{
  "hidden_size": 160,
  "norm_place": "pre",
  "init_std_up": 0.0476,
  "optimizer": "muon_variant",
  "beta1": 0.9,
  "schedule": "wsd",
  "final_lr_fraction": 0.0
}
Each number is 500 + 40 x the weight over its row's rms, rounded and kept within 0 to 999. Layers, rows and columns count from 0. Numbers have three digits each. The size before them is the row's rms in percent of the matrix's.

# layer 12 MLP down (transposed), 640x160, rms 0.32, rows 200-243, columns 0-159
106:525466512466554559491516525566509524522513524484508491443591559553481520488549464404465546406443508510547465471501524546539516528473491540494550561454476518530510475567580434522534437481496461553575515512465485499419506601470522538557430537496558547524442511462494577479561511510531492473540539462480457499478441513473459495490422536495471493571507522497480563503594462512552470500490470504517451465573432537534507526487511489580477472468468449541472496479466490453502498488486518
113:542481488531485473542516541470474486517478474404498488537522489533473563529483503489488502555484549486505514437566547452483489551460509456453566494518444476540468490476498482493522446496482457497502502532537553556480508524441539479531467524475434485500478510479494448528549485458483647496450470564601503484530535482500559535506502510616553469604503493472518453473528499489480406552522510543527320484458494545509479503554505519523471474500521532502521491524463498522573527523491528
089:459489415479533491569499464495481482530465467489530415500529486560531524434469511595457513473487510453517490503508425559553455534472527482569490554533536552510431478455488504532533455541525537563590534444500425507518489485503422534498489477471491520451483559458509495560534514461480503510545487500526514489546466488545464480506502553471542492534510489485440458495474397521460502468465512483502636476501483589520462470399516524508448469475470471562525517507557554537428504495479431
097:492504508493453426500485506443547502465541495539442481487498512524466441479538546482477515504575553475520558545497448457516488527490558498494479524472457476464536503503470472548451446564529441566451532516519497481515525462565516488538495494553569521552445462599537573480469508552459574524497590463505457487483504482561539586534506427420495488548565516487482461547502511550444425486491541502504510522490482380433466556435486443443521533462490497465503489482547572496491486536457472
091:480483516471504457554460554485491518462443567507471541519437452463508519499493510469459504436526486511559515485439499482551459505541471494481566430543509533490446495457462528550486456569459515504605522481512490491514571454484622508454431452546520456507462495436571502540593535562529475537532495491504455497583528565457464589474513497456548472434572544478545520462535538494499557524490557496544473511547448574511508490496468523487476532462556462498461510478498512483447578466511491
099:420455484552515493476500532529436427492563546485561507522494494529539481467474455553447456565428441476476462449510444454535492516463494489540450575567524404506504504461477581526570573473523399514468494486490509495491571453492461502504430518491498551440480540477562546504455441478489583523500459449498544509523499499518512450509526460475501505488551535484494495529498464485433520491499529517407517472495509469458479535488467483504455541524564503432576469479524528565468427554432476
101:504440511512488493449486587547499532465490512537562501503527498491543521513466516527482512481465515481395528524449499536483469581547481552548566506535536554444543474605477519550441506519508499544427445534488547501482507533528520453533462489518511578564476552499438560510590506497505462464513458490514487523502489469460476547517519504565498517478420473513483527512533567464547483412579515532515418531523506589509451440539524541409571469532448550442497470469506513479466507505558508
092:518501500546461437532454489508468479466474504492520416452538493461549454547558467518488561499459458564523485540537487524460521541526447493536506478499502508483445456517493473418537541589501517483471540482449489493488512457463546467444497502530441476494499445472461511502523597452507431502500521528506518492511484450494596405471547512591510481452504537534479570521507530474458587520479438519613594506488481508532507485461498551433554549468486489518440486438551561516467491521554427
103:467471560511557445464516494517587566571511467517547523487522569478520503545491586495443522551582521513419504548492514519516469522531532595469528545470587458490471488485493511568539541539438530497479487521493552491518610507502449500517462486557503471438521524584510537497476503505486503510487471526473460478470605433439507507497513456491475577494549492403504520517537472448474491443503527546536542474489520522533446472457501572527515462491455549518500520547522428542522463560556499
096:466510448561525439524536550504545528526478452515542491551483478466522488565520479514552510528494505526476468549493546456483464541465534500492505544560498465508472516501393423503547525485486483509484539499513490490500522494498492458526479509418501447619547445540536578474547471510550458546439562514504476527550485504528543510564526511486465538439511523513473582505521559502480485559573478482548517492510449539569451489513419523532570501420567518551576532467620474467491507537456555
098:473494466469468427509525483509433516538481438488545476461455569547485454485561480411457466471453580459552539470552543496426526485470511484547573514571475509531496480475475459508490488520509499491492552521468527545551482532487511483487545553536464501607404440414477506548496455550518521478540499548478482460557476471491568524462463531523538553447556527490505452480577476499544452471475490570431470516541469522475458566498499480544527526475458572471554443500488540529444429501479468
109:474433476507512498486433526497474480520478466438554487503599470532480497516478506484475499547511487541498476565475458490493445448579474544504500487505555480473462565538529526455587444561486536526452538489372556547489421413443469518570479504507545465463490553538578555377503583460478511525526496526546535521492527526480511561546525513528468467484483478535493511539552476504426540564482501540477450521503526542440524480534450511488524443451504487475467474520481471480523545545465452
093:443460496517489466505487444519500592482505576515523517591451490449515513571472483462497485533554541476466505505477493463478538506478534499460488582562479489528572481527492486468531526454492482455545511531563534515481522443558491484422446510530503492480495405549436520503511422505503435442532494563518503421458522500601549498480523466517511494556513532495481492552542594580477556457463499534482519483536538573502449537577452492505438534559522449456545478449591512485475536501492493
097:492530436554475535480515428430521506439531514531453443574471490513498561479503484533473487388530591501455419495564582470519508464490481454516472454515437489505577523462460527490431554457578485492478507504585477484459481479457499552499575458450452532485569483497476512542526509496529522510552490532512496512545537488508580546452459538529476510474550510523501545483512480416552490524487590456511457460506460531493423524587477482498514474568468528516484521571474521560478466509515523
095:514514539458512514449525538461409503521444482456535504475497461531538473534443409491491498556496533482521523533488457434521564558530500527480382515504488513447464498491491474527572545520519496447491446520515517550511447481462454458490565507518465524471509523458437468505448472539495612542475474491435537458479456534495469568521405440518528498455425465501541524528512500448516517516493550536497568490476535433493468522504488548454443449567481454524542549581582504538423486454496492
101:482500427474451455529467521443517552496492554483461496473494527516536522551459565512557515537533489509512557494495439580485549430439522453582531534492412571471458506486557490498572566493453477474537465554523496480494514494502519499504513529442462546519486539521461511526487556448475489540540444516529561420518504462454407466507475595492513501481469452485551516495492489455523535510522487475509589549492517597441395454498457506465494485459406485519491587494519498495536536454489468
100:526477539493514492470525429534546525580513534501542467537574448462586512606516490522484476518513445565528455479560453549458494529469524506510510521488441430533474544477478436502579460534520467490532545482496489504456528468534500575461454500551525487527428504517446516515494535534497482510457430366513531488554487538520470525502400530542401484545471502542537494462478443572508552505469440470476513528476501474509555537470507506477472493375447486505514503529454507528457519492477510
098:511513482565546462484427482506487450450491507519538484537559450553502493488543514499457482553546433544422518525537465479532472505480503506508585481534492511549483568462490419475532545455447501473438539485509477399464468519489508492507478546505548515533498472463489448486552482445503511495500457445463448468463618540461552426486484475499475511576552481582479493517560518537471463510542489444519542511411425518533463426543491589493527504566520446537541542527409531508489498494483492
094:505465482579448574520492487520481522529528539556524472560530507467576538441553501471507552484481437478457461540464490451542484564490509405489485528429500550475509487527532479474570542496526440501490425532481507501488501503569526493541496569420519544409551531526440562496517509469533474511505531499525491519529550478521465513516473561502572537603550507499505478448446523553497492474493403438506483427495548558468535503476455466542535434555520527484520551523539481463524459473404485
092:508446513503484469502545520518550521471540468467511545414557507534494443553502589408574572503454493520528499522517450592549518487474531477489449512492511502556504541485497416532475496517566530559520507457519487420497506462505517513539410488462423508561540477582516511487486502467511463508464520571447447528507453549389534465497514456520515502461454522518474440523458457517492560505440511559497493548558513442538542522439570484495500441496538449491549455497543548509502436466497465
100:524477520496518534452511516481419492436512497500451447496528497505480509528519478501543423548486575538450525526520551596563502483489461487487476495475463535503506452502533509417501583516508477462445507512510466451518516528495451667505349501482495449528464498499442508445496509515440489513445454478497502491466560541552527515545492539505453511529593456516501511497560484512445430537479548501441568473452553500461472532562491473544502479489439551493467522545487524554533461496513475
101:434458479511440478392490472488496537499498490477420504505481476510523467489462489492450453459473493509472456571527470528515526535484478561527496487458530500456478522533463606529543433511486503524474487572494528516437499534557449570578433515506509463502449608495491520462574577542496436568488474486537484438482521560548473534525568408436535502510487486506546491441511493517547508478599460550497494510466497569570460561524555527524518552507511535492559506523491501463546519545531500
096:494473511518420457476421471496462533499498475439512548472465460437470542555557530465531453538446512507460478511468339474528526513533539520464520469477507488553494548531468458459457500497470547528507522596445482487462543557548533421497453461460458510498475443469445470497529483419542477532426529510465519512525482475455533490561495517488469469477487435562452481560440518508462495523501480477515517487469529537488516554505573523528518418373445535487478476539501539457515483558477482
093:479455570531517517526527446478559615469475529604466495496502598518545469437455507498475517513513560495452557484472524474490467501463526496460424485485518451429521470461482556580486508485512548545502503523532460479470502511521441463538394502522494475540527462573507476494514435488486440501489533489502494508487503484493517489483477428543489529547564524504568506533490451585475552457479466429556501521439430566512519491544537485447464511541532529553435547541538449473526411469532534
098:478566515423508514533540518534508511473540532458443489477559494474453496538509471436435528526523514464501416526455470537491520516445459487435500518529489492507521567508439440522451500500495545583531517533443506462494501566454533446504500510575491465463538468496418513484553564532518490534541433455499437525426504479518566513557481530534537484502564419497510479488481513556570579513458471457435551520417482456492576555531518427504571514527482519478466497499399503552488469526540502
092:480522578586524555477491538486484509412491456512455502529475555578438519475553478494507503517490486482475466457517545421502472537486532455472435485502430478503482528571520434503519468560447489493439473481531525461463511485538518482488543423475437573439522478518546503539467444516520523500442517493463511504585455411502552520570536459438467509497474489601519596508545515493504462561539462449472520512462499539459430483532559544494483493527511507528457522500554469526473479420417515
099:473478501479547382505543434466496548519500532520446514534501471506487486474528491504535483491470517532454504443495508485511465486531444548507483497546509459467484558451489594545425532541504447546460458535531509526553540509582521488541507468466516502487523541500459511480500440597487594433497457537493477530512542452412453523451448576501529459509579483490429569477560453448455519423484460543551417509542482493518441454434521505477432515475510482474515522432491557483473551530492510
097:483486451545504548518494504480426569497518468495529490494486540492460561478418513434543464491538496480587509442497492492542596531518500524505544491557486498438419524469448523480545474518459432433559431476529579542495518461507515549472532474495558428514452476552477493515578484461543385504492501479527543499546612499488489514530550497460469452455507481475508570464490532566489444522550515500548535544483523533449575491463467563523563461485514491483525431456520498507474551514478537
103:489546479523500516518545578411459566467520476500508526468511436518499540533492539510565458479472466426484502471437553477527477432548490514533502553515521481520568501498520548475557517425564543498452545494549486488466451420422566434467489468422521514522442464487548459564513474536552505543491562518527491437521492521568517469463469406515458478445508478467467485437540512475493470472547554516558478502515483549468486509528528533447473480469408535448456515534511530485445512575442560
101:442444471506499541506437497397530537451532478576495577537488454530458515467508572516456561469450519505448509524499394534537465432464530440525471507506498409579562512508453453506520478548520503516571439549532432425543546484496462466548499553470545483516532564479486520526447486521559530470515502424440495533578517476547548562513486538538450498515513432499525496543509490440441475434517500457496411493478513542486510473557462508472493528496511538520485473550524485487497458470517509
102:486517540524512468569508458540509475463506488508537554478533524455473565490506486436451481578505479487528467497515439483491520547454481499527444430456561482552526477538529431473490483480589502493480486525535540528476544444488512530568486462500535565450611479495491458458474481481511475609473523541421507469510511510543487482495487474483587473471418520480508519528505485469479480461576561489465598502527462504611529414549606484439563473500576488536511491483510484532491532487491521
101:455500441521486447497498415531527530531531529474532461467491497553516479422470558491498502491409540458511488506525520570444528446550550545558480529514480513554516463507544479397551522451527527447465432507500497459513511496503477557407485512480507520551527497568504534505508492476469535525503511504481533506498465456472532554549487454491454488550527579525543479520427469529477495537453502627425533532524453528474410563474516403520584494519438517560469514458515504453530481499439508
106:518480480482480532518535450575429533503519530465437530557532475514564538436486487464603521531552480530578572431463481533482475597508555465518544507520586520523494472514514482476573530428545486505473536509528459506512470436484498548450512541500546475473511534453539495503525474504559442491512511493535453570490490531426478508489512533541516530500556548514508548406469491511516509507498470496484513539432523463529401575521442510501512466521510437417531540555533404446459538469524490
086:489423529503476392499437556574415534508580534511461536499547563521497447494501517524532500472572450458464500520503454494505559460502530480446522572552511491482522487482445558554463529543533519466538473528532484546496488537444507507510519526518513485461509526494381475535473482547504496514473474507416423556488485533444502509474468479507534557429504496515505566569505556401534491496560555484464608539542460469489487474492513551536443474542509519564547506460484492549555508518531481
101:519500474497429459553554484510503564445493513525535514486437512481491505513451559456485510487513502455500565523522593547553488493525545542518502500500526510515418451499587484486545550535512475446470493550497617485502506494487477472538552519469476427466498431520487526529529498433522539450516441509469542528508512369530464540561487533482451556477528461582443516514554606495575496518499499468535391462499461500500514475517501490505455477581508516525558468498546509505504474564431506
093:518496502479445452459551436508496502495501481551482499486487502473468465397488475471592515531544477446479477505565418485463508470431565534468474486481474423549468517535584474585511521449522459570509500509609515507493471596512505567493488491451524495538519455446499465480497473479508465516474493484563513519540530528438425496591559501520494530515498500512548494452500521542492467485523489518531569497412494491516489490561434533526463430463466558500569405550474528465445475553496505
096:474486519501455493476453519486455492538519524458406470492567461476517541490474435532437434545420492524498529549480467577534455501457494400493456553504499567489431540545469426470505401489504536542536459438414571467493466414503465473457537499513493587557459525498493551458422531483525510565513461491511535505508586546495491498550555452442432514542474494488547502558560490492494450521519465486459474487553482531532492511482563510527477516508501524489442540515505492535506528482436533
097:520503567516506500477545516494422585437474526458519490536422456438517530522439552436588537448547552484390518481480494453504504492519486485488486530464514447494511434481454536525495483515491486549433501529498590529525469449567499435514474535498469515503470499498468460446450480408512552491552508554528572558521429445494518453474464497465530487537476486456465583452591535444488528499544474526541495438480521524480476592460555519517483492471487470455469489475521493571522497453489459
098:496531519503466435536502494560525464532510490510490475569511472524496496446541445525486518533484570425523548483546519499444478561444474481494526461489519553591473477488476525531468554538543464491458477527539568446478527475533543508502443459409535505521442469509516508490513505470439537525379486487575509495561581461493554536523470526494451482596572556596553469498517491532461555484507482488518456576494424523506526571531475580504488478526458504543481498534472471540543519518413513
089:501479459435486447509525489430497446507501515541533565451472512532521470429483457515561590462594464456527494558419417523491453465566509463491538445475483553493534517472579547563490519528527412439563507465525475482522510492558536513454542447544482478488478427482518460517492522475503563458521544476513547552504561490485549469508545530436557527512516543541504505502558476524502474495453499481525591476505516534431481509501422477476473480456459513530497529455463504555397431494524482
100:498553530569462545522508525492458569527464518506544538566517467533525530499552482462450412494465454520490533465513523450533562506379574497513492570522470509469520467550503575498554465425466455520533549453573521404470510437552503489552557515513549419463505452536575492514481552508443441508527566524480481539478506451586481541490480531565505529447509496501464414521529489514508508431527442531511482492493513471517500565501504539532476544499499476497508516532519530475483532417529562
094:530466445463529490462546523437540535544536541487498456518528521381458600533501465475450480459544409540564451526560547448500522489466457500531470496501490493575505440510524469533521473455526565466480522519527531512475471411437506432449531503538530469546502477494537454578532458547499424515504542524447496516537475427461491523413527488476497443514465443505473539430529466461494529492485575452509459481485438415543554514508481495514558520460469522428486491530494473509519485487548550
095:486590490478525510504471461458510468491488479496534493537526570487518485466456518446462463457515499444429564464509479434501574517554556431477474504480536371459484483498549532480554528536535463542528456508539516543534559473440521436564507557461477542548486543500530517468599494578504538513457560513558453475515418568585534522504443508509529425559475493538511482510455445516555505498567511555501500456457492565496514487536557510513479537504537530466510503464527470453465541453475539
102:465463496579517584484518520513478436521483471530495511505498514613514503542563447468520550558459431589597437524465485498448478466466505519473440504481473509441530483526513455527557450492574489471486476530579537572505556434474476462527583474511532452518498451471503556540491541489507477516510515488428478484545505451503484491489473441586486488460462554441542516479491505552466500478493488472509480479520469448614545472509496570429503549499496418549516494503548504477489575495463500
# layer 12 MLP up, 640x160, rms 0.19, rows 201-244, columns 0-159
112:481527552493549480475470458522470483486465499491495542446464483435447473372516517519517407508516442445576550434552520482442455499432478473467438551528492520526531500520480446463493509495493519548553468450480482538498497509570476579499462440491490545420503530505490566509453486520581494510556469513418518532440531566515498472461473511550551501428523504470500518535476565528566561474437475526530567530498495453452458547497465559452481476566556489539479511507539491555548450468521488
104:535537582499546537497547506411555485465488510477468588525483532519422567493526485491531466501511573511475472625515489427506520504561532561410455532486504463499555435429526541430527513461489510511442522563510556501472534538496484435511422510499542530504527517539491508443489491600514458434525480447497572532506457509435507497477515477521480435518474463475546475500451492522501498550507514532503531531441489457556572511535463469490592523462512559505487492540506422502534485529473473
096:476566410499485544514494487488445522537501518550554517554463524465489514488542499517474447494486524499489488476552580501542521617499382531532514503533486510490483577447508468481553530497493526538557445456516506487570542498497516495478450455375470458442489444470502527536551505408577539473507449476469473549460485538443467471525521563486543485487471477484505495477492502538539543501510491524497571574470499534580558480484516513505427470557534518484559509457487414446551531446510525
093:482517518571523459468487558503594471557535397551502462440549514558470477502490464538531486506490431491446490584577502426522550477506527582535524477511454478496594479475569577508500516493505470524445456500476526543514510608482434514428570532497462473496527498500506470548420452495502539478511490475453544565510499479431491475467422497494514483484449470482481413483483475445538467545463568465552525501496505490545525513534478475515545490531469575508543438465556480499507488526520532
099:505581461437499471515510512439507573559495511441448515489512471483483486547535500523526523484576496452482463487491480488494414506513492435543455530444460518470514499534484515571489486448501523473565528429511474535544496503507514509522477498425498497501504486469475470539510589523549437548518519535476499501555533540534533437475479518524470475498441502536506456459497506529622518459511519515599529500417493553516540451494579568451476460421463465508412496383451462440475564472490466
092:420535522525475450537535495542590484510546452445477514441556509477496528478518396495480508489408472485421502480519480496511531484502495480559485467478525405539479511500519554518496468455487498526574479467456405531550434461437551458520528491498459483560476529460549494477509537506483473470609486479570506493537507550463422519472544448430562489576472472581561554516498498568466483457455479437467541530473526484483514522507467480511469454511465471496480501537526602497480516528537509
097:472510436489537542511520565468473564542502505471551533443478489449519522573494555541499515436478555507464480497538452516489452501422562463511521450495476526417557492562490491472473475434532478486494522503517404511475492572483529516527550522477537530426548532513502413497394479426488494500550540482430492527448462450494471470565505515452478521494491457551454469541538490547480490508460486502478432491489465520419447543580476499500527406516496443480474508458527476449441517505537599
099:559591524535615490535426579457511447484436460555480500523470466498498467468513492509501490458465568536455496555466537522474469544507465539512509593483564466429456471490552573532497482515526585478500466566500520542505496470560434497484501546514467442504466493519435504551559529579469555464513465532526539484469535508563415538544535491585461540536523442505551532508482513472516489527498507485537540531554527455559511487501477498545507565475508508475479436517537409554519491497502535
099:546465494494547561358538480477514435434506555515507480513573466361485490524502435528407505565461500517542535534456512526438554451464529498501490478524503424582493530454467545493540466518484514461530462524489433522542461499528559514526458444453463555549484479458521525478495489527456558506523419513527532534519540518452590453517564521494446507539465526509530523518510552521491515490451526498470470511524471458479473517470499492484416482533494539549489484524493555528586509517555514
097:506464482435490605505469557455469458476493490594483478472558454477477598525408483534551446527579437512470496567488568551449468559527490486490429467528432520536538536536499564461500521490525480464522454508499527390505552612510528546488455486513506463505544527519515508546536487453504529541461511446464571517460523500436510510493531510472557553529456484507494593519489502493462496515521514458515495483507516456487491498500474559482489483553564443524435499497452505497553569556496540
103:513476466469520527497401476519459532465520524442452490472512518501463561437501446484488497469530502457621515514556444449531481424530468489447512555446493473487472459491476496514457468469512482433544595478547553473468468481548542503494488545494564520547564500536505507456466403507464544469537526533477498499575560496447582558498496478546520480546493487488490481503554558520461519499525496404511446508561477479557529535468464458426474438540487543565514560530504494448483509438469572
093:499440521540519482495464537537460457555524499519481502455525493466547506446526565591504526505508467529581478472505536472513508469563460497520518448402478416508485457446596425518457471506502524509515461544491426529473523511481542390510532524466527507500478487470543536412458523519456487541522497450470462456530475465446539493558522515492489465477574494525450522486398451491532433461486503469540546555450444537544535490460482493449448407500430530503542556588509496508496487488533511
096:511558511523542531519427429536468537518501479471526569492549525478530524481441547507435444520533512480566494437517536521468453519449507544454495459513552513497491550462493504493472516434503554508492488438430496441551540451490450480562493537496525460468508565539492466501482454520530489474471490412492463518467493543477551494544522510478582499544468615520455530494558563532472547457537413468474509483499524403519605525466456549520459518457505503523539476501480574527537462580579479
102:507514481498528543497415483570439422519534491480550470484570532503408499522444527486454527469498565457452530554510524487535556473473515520507516492517513542519515498512499450488438514474552494512483583484451462502543471508497518554533501548505460481527501494509461496435595574464465516530524516456618446520507411484525504559473576477520480528524510484579541476439463527529446526504493497551557501518505552517569504549504546429494558494520570499560469456579554469485552455572527531
100:557555571500447533563577416590547443454510458432443439512533443549468466512522467482418454557531501542403486520481475459420483524493545508533447518540522472487496426491429481444453462519523513469536480426466528518518520537503517465452419521496520493496514520456540486499506465565556554512514487402505482531543520536553507430532537530505516478487499527525447465453436548483523499506543511535510561503480470447559515541528481511488443468449558466531481483485446534482453515468507479
104:488473509502403532545459548469499509548506532428532497485509520449475541513525452444580466535503526502541568558562452440521475459479578490487392559465518519489485489449470493413463486489595558499479553523485523501527461509547523570480472483474422555475491481502505500444581486488408532490541517444478443483462476508446449493525498562547588463539523570487542577538482557514465505518511581477459503505518468489541458550513480553505494496485523492503524539503457576529471482535497522
102:535571470558534592509510517510481519504516438487412430434503460479461493516506562480481519462471569501537444559506427491492481489512480469455493496522504483524444471534549512552472485529582556532554500514539527495472440516537508493489458431434507467470456507527493526457415517494515542509503452517457497548484447499600502467508501521489471537449445474511505507491513570552493535438439433535538430519559398535470421536502429453482475448475463518484461549563485486554528459533522564
099:569514519485483510520464492545496399505526468555500472518471504493519552446564446474508526453469524513510478488494480468450505543498527568505498491445453433506469491469512532467420499516501445420496515517515489401527516519489456491563484490554445480459415453453490525494522526437550508421514444533472545481513448500538551471518491499560486555514548503424498557533475473448519494446491565498484493484512448543437490403531487583538486507480464428416597450494561563526453468458467502
105:528525466537473536441436479464475480440546507509492463524523505501458495476513516516571514476487553471490485528579549531571493500416489465484510513530498543527488490561434599568555517554546452504487496457515529542493430483481513545517505399457474497503556475473522505553544481494480477560584521489446495408487418491464546440536495542493530490541536487478480541515454471507498419469576486456510557489501533487553529488587529469507560571508463535520632486455467472533518522484487462
102:445475529466495492548559497464502511475528471480589526517597560464430406463493437540602456485478451493496502528473536543550495429432557549504485466446489440556561496518437509550500532494436497480460462537450459477497509530481495543548468526474545547470523550527482493453469530497520480483553541425424463557450452439542533539471560599455559432480543499459502514459492489556491515455552498495491475523575574539513455519492497513457488489454515535533489514525505503481494474495462527
098:536495461515452505552512577468510460526514492504618547518480483493481560467543469501454541404445521535498532498557490481488508546502487410543492433503525554543568491498434490469497543502501567469506471501462536526532457527478465546483547496513466422470476481531468455448485537550437514494487521554434551474474557491457449445528486541474449503549434481404486515520516517443462503447499474488526449516606502472533464514515530430516484452523548502473506375462553488547494545464460510
099:455519493421535565489465461536441486531547515548508480486486452498483465470488519570474495533515423454564513561577401414443463490490420528508433477469492517486402459456497475539541500415488466529489529471544528542503440473489539489497552631582506496484490501498477497533518531560488495489459500501479451484502450556484530532475449459547445549548494485504540496511478528499530544558553489543523450498564490465470550517560483452483499512547572480515553505425547491506469523457504549
099:546561522561483604536549484490525496485558468487462579434509501519505468538501486569496532501456515455456502528508549465435475427418490515545506465553514515491562480549422511474472460566501485573515480478494484484499442573487549499542531529454437515530478504467507561507437555452504553514539516492418494434492484557546482519437479515513556432455542491490483507517470498457525492433501460454472594467568472483550530487540506538567522516543439522513563471583463475475551514547524512
102:464488425569472518459542511457526452517472530595553525501453446500505529485443527521508399492468480536456561529517500490513448473480538535566515467526503465505506449494527444588507488508526434464548465464457492498533542509487501515512510471423519517450559483510513517530486441529529585524464537539495499562535512495534484466478504453521511516480479522550467418450532479456492454457494503518561537456484494572560516527444484555524454580529441416523492511493609541496607526419526531
096:519438440443495492462481445499554406509526461428467530519494487442507509514519510544459545496516556458431525500510478541523574574527524455492548452510528518509549494560526469594541518474505512567445467505404436542487563470474500516518489559481509406449574474509438510470517501577530519487517484516466462481469432520526475516431538492551520532488479507560418479445462492545465497463465545438445489513562411471518460462514502517498579475547499515503512532490449521502506513484579459
096:533533511448487545496490468493524442522407522527497473490554493525507505480566484517473502524490478488484516491471495606438510511458520461484585614509500517541540511518468538417530509503453460475532463439450488474554506412491530404470469437508494533481508510489523471508562511501417448525459513464507533489507445434580514457492463456480554513494565467501493558489506533498520497536444504520446469479493432414469522487461527444538532485517567458485517528486483565394467571513569569
099:520517538533549490561476486447483505538466466512477519449525441479468493440492506491540602487468530461450519557535472457500529539493397523501446459489535481522473477470482487428515562460419478532549465545525472501512518574479429521479470498510470547455515583489492580521466479485468549542555463421500453467512441472485588525466543476442480570478496507545508478432525479466513514461534543536470470476538492498529552541500526449438490544534558529588507477555579441543568519479433478
109:557468527556580523454502527459474474550507485514580465507521524468511575487502469540531488487516535506486474449495493496408478568459480507506512498515431464451554559520500497519435524515473520530518547551476423470531432553591498487508510500533522522511522430415553514476496475602527499502487536455515501425575500523518493465452552579454477497444521485557466513510414551576504554468513526528447492533497529508420448511453521506434438468531488525553497475438484513459448438549495456
098:420500471514525501562540412513549527486517549549519438474456539539553435445488497500523538491439462528491530418483529470500578550513531506453422518510483506489494491526486425469465509477524559503540518518450499455527493473509536475479452504577488509452521462478480494549446514485520487389544473553494504553479421485547548480518510417523549487501459496474481593540514444556517417510441572472521487492600451509461485454444399487538491516493477536454477447537485519489554528514472512
101:487476463436537468456479490519444444523548513466483531475442461474603476509496498563515503480456516568517535534472496489525521498505528492536506585540478501487496509443495546515497508521389506486507479416444522470580492509500479471434433479514540423516430502475511552561504530486497548428535517493543577526503479447479562484540508478502478560544530467502590485456445507492486433496481496545499576567513509501416466576420440520442455485443463527551528473428459554487505467476475501
099:482508526548474541538511489466483458467415500499512508490467526442576542519563456504534556579487453546485505487531546521488550473506494438499520485474502481459439510449453486533521458508439453491461544513504462505498444568485527482468432456475560478446473580506486480468450447500515531379560487510497468483465481446435450491479482486501523510502472471463387483535473552474600469383550577450516564471533556490569539455538478523469529481463518525482497546434523474488546508522498524
098:573472520533555465473579485427520483505477468487504505525485525515490478537476472464534455404522594503562489555506550491454544476511476484489502513527484490496537477526454571425527469518501526495527515479461420563589494535441473530518539477542509495503431608498512496512433539429552513481518519502487451497515410447439488498526520589531516552566451434394503542457548487489541459497489540524531511465459470546507469498532512486528438553466534517503442486503461412561531508518536501
096:528546482505447569526510505459506514540474521476522499472464500456441472571517521496409503488508477537533438494560528510494433440548513509524405485475461454529539497510522484478417495500501495500545592521489516488558494506573504434442475455486472486528538545525578518493488518440516397559507569519464507564536514484465519528410551521512519489553460589537458462514559488573493465520455520475507497423516515483571576532527488516395541489435505508517520479454523501532480477541527572
100:425518538523542483474499501495537512446534482501507519445467500524587466439537488543490500520473486464474434439590570431480493484496531608496485554531408429461552542464499396553502499475435561510501459443436514524470524525511535499525521516546522473475500505444525457474511549511464444503469498533524501527469506465488509521526508486519518509423472398582595458431423524565480499547490486464467520484525519547494455544503493429532522488474541467458523578500510537462475496455515470
098:499497583458484495570444495482481552519500450518500466488508584518494512512534549498525464514467441504536474467474517454574452542526422533409504421471482498479514514517495574520469427415454496487515408569475482528481483436522500477517432556521492539423475453492530442511479572592515431466514484473513518519585541427468451555475565511500539477439508554507461475533487542478503496521447424446553472469502478513461526544497510531497508526478513535527517566515484467494449517463443434
101:465416498499493529514522500501501450577493542506465489468487511476504481499568459470526478398426465493484574577524529488471498505408482493484508514517488539413512555486490540508492529542484548445447477580493523505550431511479587487505534512491436500520517525602465505525477539469573515531469465496542463547521460395485493508594543511499512530456455489459556513438478477492507520491389572513594471521459490479499533496517519502496504495522528494468439485501535417505508418564534489
095:476514518558483511498477464547462411473494534506423482453457531566510500476601506595563395557501479490523516525504453526392565479473535547564540530414458428474515521504484525475492527498536480462464497551459468486477467536495482519461482522522519535464487565517505484559529518505548472594497473409496484476518504570573499500539542512528468477441500414508455515529496467536447520554427501443503517485511434488520463480468518476446411547538532526510480488520489520475501514497579509
090:511544504540506461564520444463429497514473506507525577475522480432465590444496463417532537481493507495529511478549500408467453480515415459430478473497518462502536499495448451420487502561498458556502481543483549589537543467582480521514502483490504442473432523500458516476448477501524488486523535478544517494486453479445522494443457455518516475453475505491508531522569519408551478503476472448510489504515471471465494544502424545400457405495546429474527454502467486445494579443491478
095:460472484508533590473449512466465525542479508496483439537482514490483526547483524453483398534370473529542475439545484495458529527566462509474542577479523453524444502426512506468518529476477580555474531519482462494494532516489515507477485521450477530515508570520557598482510424502555484418511558547465465489520442477476501487555478457499495468449487457454522462523514498540503436474555394515451489516497446457541541513444528546468502510519569572466467532482548509498475528583539535
097:530541496382435552473538430506517483443508489489470454468486515505467539449546469569558515474538515489545483441495492487436481456449496514546505470482483535501493502427517487532478496467505546496540475548466437523510469532458501508448480533559405521589467555460445500471569563515482472500496512492507478497448588534518572547473500582525506549527480451524472534507504602503473440530481562541427550469446495518502605478508471460479444457474484493501435463479477520488521566513430517
105:490513543503439470500499462427514521469474466559483485472480498516595429513471552577491497429474498463483522486479512475474492368486511469477545526475517501511451457506481543465458511483520502451558552511444548449551473567459454483510484453417515541497545404562459521480502526516512481482512421489496530491537470548522542478596471478492575502542503505539480484507498514522558467504485570541581527509542478578475444482497510478462439459543502561536610530486446470484502553579483495
095:536426573483481516557476543568561475425482481527476539482470505454421520504538553545456468503525529500557432551520494464479467478503496492566489492542451531477508533456530416505487445524526586499478510477434536478491491543549552518479535476572502440508510452500451445518440565506490515609539494501521453516495536525480493485520490476431507466513570526530449595505469514553472421538465478488501496550471464481493564493462481559484585457548498563462435436525468452469542487457462518
097:549433493473492471470541484433509521494490486487472429494487482480545506491478544563450538527587559431460532595483582533493510532496444474533466551494463387491521499552455585439455475467477478461498543508489465481581564532564564558463457587547474493539503556561446504503471586528426503458482470454543509453515496471542508496485507561516471504476534523512474491450481555460479507480459536551545485526425476516537524490508460462525504512469555449565555480511464525523507444501475483
102:576537529515419439509459460486583506463482410454443484466534445549513513434425450496489466529460515534506451524496577471494468531540547473467455559489476524489470487513501488448503534525517539486499478462468438498489501498460592501448512528540574500478456504453397435539504541565477491508505541432459503500471564493437521513510533487472499469531543510570527539467554510436442530540486541486511532494582547518515490539509428448544477546458537413517468497534494511468464587494462454